python train.py --hidden_size=96 --bias="all" --init_std_o=0.0127 --init_std_up=0.051 --init_std_down=0.0127 --learning_rate=0.00847 --weight_decay=0.038 --warmup_steps=200 --doc_mask=true --dataset="wikipedia_en"
Each number is 500 + 40 x the weight over its row's rms, rounded and kept within 0 to 999. Layers, rows and columns count from 0. Numbers have three digits each. The size before them is the row's rms in percent of the matrix's.

# layer 2 attention value, 96x96, rms 0.257, rows 0-95, columns 0-47
089:532511556551483537555554460503436481500533482486496473553471481505482526484441578550453497457407442483470516543496476560521559442456469478488522
098:519582535539483486497460429505513505549508520539523492464414525436515416464461485500511489569513551445426513517553447462523464442470567505401526
092:542448543461485502479525514486481544470517487461481530500555485522475490523404485538535488463399474513466494532525544433509472547568525590502482
088:466494563438452512552469518595512407529452412562520536491452510529510482487442497463429529483416560507506466557542421477551516554493508470490485
101:553457543579453477497474498518503534513497456474484591493508503476523564501492484467451461537499488507507541455598469489548485463491516553451406
103:483409557444557560509472518509465582464484509478489539495491464481442471564553466442513434435615527454467530450483489536530575477472486481541509
072:527478567513511428473509477531429543501499463533526521502547587565521624467574491499530462413471469523498474499567495491484468548533472527492475
095:500499499504563574495489480424499496512462441479428473564569457513467459493452537478461500551508508541502530470521460485550520459505433532492471
105:465538482514533523477571507567556520543388485562423539550465477547567513470479449475524488516543537452448453491563440530468516497438490516478509
116:548455503529533467456549534494467552493511457479538440455484426519467489494558418483488525511484534557521476553485555510510495555530518462503590
102:525533562494568490493480499544475475456540514544533453495519500445501521416519565449487517499495455424489503456467477481497546384346508480548529
107:507446446447422493471491473512514555457505584494486493534476474425475530423490476463523502559488549557439393544458499560470517497531475475407498
093:534486529513503502500483567431449483573499493519430519556440474494524520583514412376526464495560547588475463490491452524492579541506591462537429
106:481544449484522541541447479474516494451508551445535513546520488524562405490521571552609458496453548473532525501449522560477505472511552484512538
100:533506510560488479544531461472492519509537473515506479503513497546448426520472577453504533519562515540484442526557437482470492539405488491501566
110:487519505490441481545460494449512488573512484513448539489552507517549529515487443501422546478494549594544428515526499505443442604479451528534581
088:432468532590533470518575532497478421495506481558559543508482534450418498551547483550532559562496488518510482469544411471452509537509499496499501
092:552508570516490506488517546491421549499478438498511550515512492463389497521479480479445559445528506488549413517515513474506467540538490520408489
097:483517476500482523493544468439508573535472521426446454485565475497495535491461517472439412496507525480432471477563580544496419548542445538485467
079:507486550520492457482501451483510487541449445568428468432469528438445482539410563438407458461536549513506475560564466506471485514460564480431474
083:525553564490465496529550544512503456448472458419506526514519431518382475524542520505570541507499536521493532526491552495476494526550476610504460
090:448519472551566502476512552511501621415464473501494514501493526478479557557501539525487479463611539449518530470502478529485492488562402534438480
092:470495512497548564485568535551548510451467548507464527513542409457565503516545498516529505488469491466410456420518488542545523494491455478499495
091:502532474510568535467555410461493545415488514538477540476457511532503582399540450491495446524527446515481556491413479527474492489584471487499492
111:581466515469521422478508545465550441502558481437539551493492551513469446487548456555457542482482469497551504461504534439482503536472533481552495
110:424451489615502495519472493560552447508523506560457519524548507472579477515460488506499490532550515484479514452509443575470536531511540522511511
093:514501494507516497491577486615559520569425474446407505524586440476538507472452467490493526486463555497460431485519508513467492393456475537506562
104:483501501503474519520583547481624524478510544493520461488525467552536516500501397528503563564498473440549456454475544439478450544548501517494503
105:527495472504487462525444518447570509458472497517409533478434457481488541513546508503520515536562509540495418483499484516521514479533439493506418
077:449516483534392512502492499432544535449576515465521540504452518496472454549413504532478551498524504460536562458532498416516515510561537479425478
086:454445476488515537486480454460557461431479451526441475425447498483482553530503488503551469482488445450481599519496458480511591518516526547537485
093:522519520577452511564477508493478476533566517517494461502559481518507483485428453476457506549484475453486449562511511447469537450552454536499574
081:525410515492533524470542554521486578511526494559508409504572453475377491467517555515496512472476490423504422485470503491488498540551565549462450
090:439450530495477566501551548424507524459542513493518545527436476516492495489564526456483475523443408531495544555548434549516581473531526472565573
099:483529529409494520487455511495509514535500533494436512472539531450547458515527424484513528521595589490515462464466531463457505394484509536510516
083:516448450470528473563529472486507490467451504427477518499494574489442506519463511499491450502519480424547495464477496521495487430497512455448548
085:465527501470494550520581528518501619506551549433502484558542539494464551484460414523474501459493484501532433480507534487440545506496480503516397
098:544470510473489518465431462434473539586462479494474431344497486487461477503550504488446438457513489529495544483509465496567441473502530485492452
096:491449525520526493465460578481498451427492500476449478515460462453434516473462561542434525479555495541502487553476513563440491511505484455474542
086:479520460505487476454556518478456520534529433553533530509490467517497466580472511450497482491436496532525448430424506570494428526469465453504538
085:429491525493442508484426514567488480531482447522447520451481512451532435512542539498529509513464506451508487533486492564465482491434538466481516
097:434445528476494520507564464588441515546550500478498554553513584509476535407510489519501470536565412438469457455514497492492463442503508513497493
093:468506454434511543510482583523461456512460490504574457440465498565472412556486514495516464482572501454567510427512571592473474485449527525514503
092:420478518479436543434488556528504464469499479509502534487559500426560495466543481420523466520559559499431482490524508529536512463513474456429446
104:511389518457560525468512495432604395503438542486482548498506502529528496514497506514483444574494425488454499430582486501489501505495507533463484
097:530543490397506513496439511458436508547484505475481554464533372451514507562509478551448521463519526523493539522459490567510468402431541537482578
084:504516459424494450481559564493499537468443512432476472531527446557507533473497493481499481532503466499457563454485465501437488420559544529559500
074:499501454501606510485453422495543569479441466437520535505496539441498481388550476505511499504508500463490445500469451493462512467508509456471470
084:501461555494442452432501530464524472499507505532527426501534505502586479538523471491520466526497485536512560575472528527517577459409514478553516
102:492479485488502506444498517453481503491439521477456490581528514529528522506509378510538522531590566495512500405439544517436551477488486572426540
100:446409521538460508466519511454537423449478473573464504584524483453483592450519518480526462553485476566492458514518493477513502464552482511488508
089:461430483477461499479416507500488561469489522507524456504544578521542426471505551557512537552437485438510570567534466429542498487495436463469486
094:509458528496491521531539460537427577549479597541485482482473477532552562468506461467497509487554515512478432450491528471487451455501498457447435
094:470454507510509485548554483507555522512584506528604453486539407514533520580525516515522533509432490507545531483400555455437548534502515511503497
091:518489489474497527532446441450494472611509545480433481478504508445466530520480598500451484507536453542547428519551496485489498498519531455506461
106:491525496423507476460477506487462447521474509538520531469512424516465465526476485522446554473539463520565561491548579510530471455519504505536461
086:480449589490542494520451478518491562530422560486528525471595495497478523469500514516464499494533524540532432518571526440444406498518475525557558
085:523469526507527469498522546465475444557463507520547470564413519533457536517531505542455498480498444538628480568446532539502494580564503496524540
087:492548563519506485557519483519492426533516453545483459521501437437562524486513545420492545495457514447508464511528446475525458471573538573491583
108:510591482538521541514503476528510502520460513455560504483481565555464514461560531577456535549565490415472495507489533528469465478518481465504481
088:557527469437519536503458543546472560485471455528509459521572440538433547415478550513448466436492541463494518576456466578513446548479456466544556
100:500437494501508478493565535573524500544524469583514420512494508492482505393544521499542517517542454512523471537442503492435503495548552472439451
103:458522505440504463564507482510448512536500490510441485491506586559465477472496445482461489532526528485558514429403481499452482525472486554566482
106:582431528481472515512417506506505469438472534514519514508518477504503540499400547494479446472496483487470513568501539475518590470466545458599479
111:497498469535527443484513440503592449477470524494489501474474468483494482487543466517451500495482518589490460488514497470485515567597491501473544
116:568423461475538603527515509523485538505590526572557538515466502435422431512512520463540573500506465497530445445510512434518473514500372516418447
114:506474465502517468506459479477464498525507491535435423506488484488501515507564494481565478482522475536441526515479449446482507562419482537541412
101:462520494476460470506453457501510458547510500488499469520425547573524479440478509459442504492491490438470482553531486491590519477462506475526459
123:513490502415474510556423451526489490415475512540436528524505462461519489441559483535541563588494491445533531524455485469508496505517453541500487
108:453544502450440554592523565494482444492514494515441472510459515518429571470516457489449496530524464487504510443475535547461456472542462489556501
096:541539542489420516543493504453523418507536541503433454477545461502507536493466537441466478512452490534441469573531536486469535537515455569543422
115:434462504568548471451566453545494543520486468532516451483496486537540552493490466383501493535560447474525521476501555517540470550569472483481500
128:447540526486504584533491519511516511497586517497522508474501433440517550479478466490482487447460524473479476456464477475513565517452557500618485
113:431501487438510491547482482555463512512526403431466466482478516515492504515481581459487513457542560489486464548489519546501501496545527538491576
108:540486531508518487486500522600464454530417455551507483459468425473600563450553536524483499469515462535496429487503514450535385386529509516452525
105:467465504523506598578499504496499513498419540495475563512448474472419474557485512636446491456514518524482553515502465495467508506483449493481482
122:516537443522516529503482503480481483568479517544469457527415593460508493448469511503489480566523505424557510541557518568510557525539591490475470
105:508469507456506449522444441571544424546498517527424466478530538400514428455512492491516498509556560582563478529508484507483513484444521487419492
106:503574440493579479495534545536478544519417546531465427496486504445427461523488506481472483554568493472552421504552515459431482517490457493476472
116:504473470430470536496538545449508507534574588565366597527535519553497475480457541470530521554508496513487507529499534492470476531497487514583504
108:499534452475500492537449551508398483548507487501520501569535530497452491565583491510458541504566587535507527465430489489539549556528416489559524
104:444516406507520482493471535476531458503505466509429471494472472475473511471471503512467546507516513501409530485490499539525558474548524597555518
111:453517538470488530512488487466466524476513482589575472561496546483581504522489532552496456475485509568544474454468453514475441559454441502464527
092:550458453513462503468474512444431547546518541530511504519549553491542487503530501498468518517415477537548462461431573509527555445440433513504518
103:568513467507522466522502519495460509547455492512539505483503468467391484532602463527517517452554437546469439539519496473525491477528511566465524
104:489505521537548563449486543446476541558481476511458485462460545439483531486482520475480492472555526546526454543484482478442522503550487545489558
108:553454506436496515518491427437458579517519539513522524537501445539386524556469506448469514486530489513511539451495550479536494508465457503481451
107:536458489444458484509473529527491487556513496480496421487572480558549509468512549453475490496516435483446522512488548485507501439433482450541511
103:512569412486508547524546467457529451470521586484507514513462439445487489518486477460448540533506529473530551508488445509567436438525499460458521
114:470408492487523519476525528547415558487474448493535494528523575514427449576495580491515497524501453492569532533502439422491567514532519499523496
106:505573473555438500515508426484544560539445533493424518545558588522524474517497572480514500535541541453419580538541469497523512487518518501425434
114:483516590499457469479432492523482461397469462525552517500437480523497429519513509501475554508470498452530557576515484531494467522520569531497502
122:489512505521591547509493517495505440433426566524523418526496460489446504484484544456479548524511554514496493488489486516500466509435517466486503
101:534525517515407499491507477478496455492518477539562484524511418553491439444532534463447520445519546471532547548497589497479539436502486544535483
118:440530564492525497531508447545436529526473553562515567541557546548523518454466444522515534500444417534431488432572476443531436456404462535455506
098:487495520490562415463440526514497497487454514551571517547514484545497556520530598518492470527484548533513537524504504491506485522470460493592555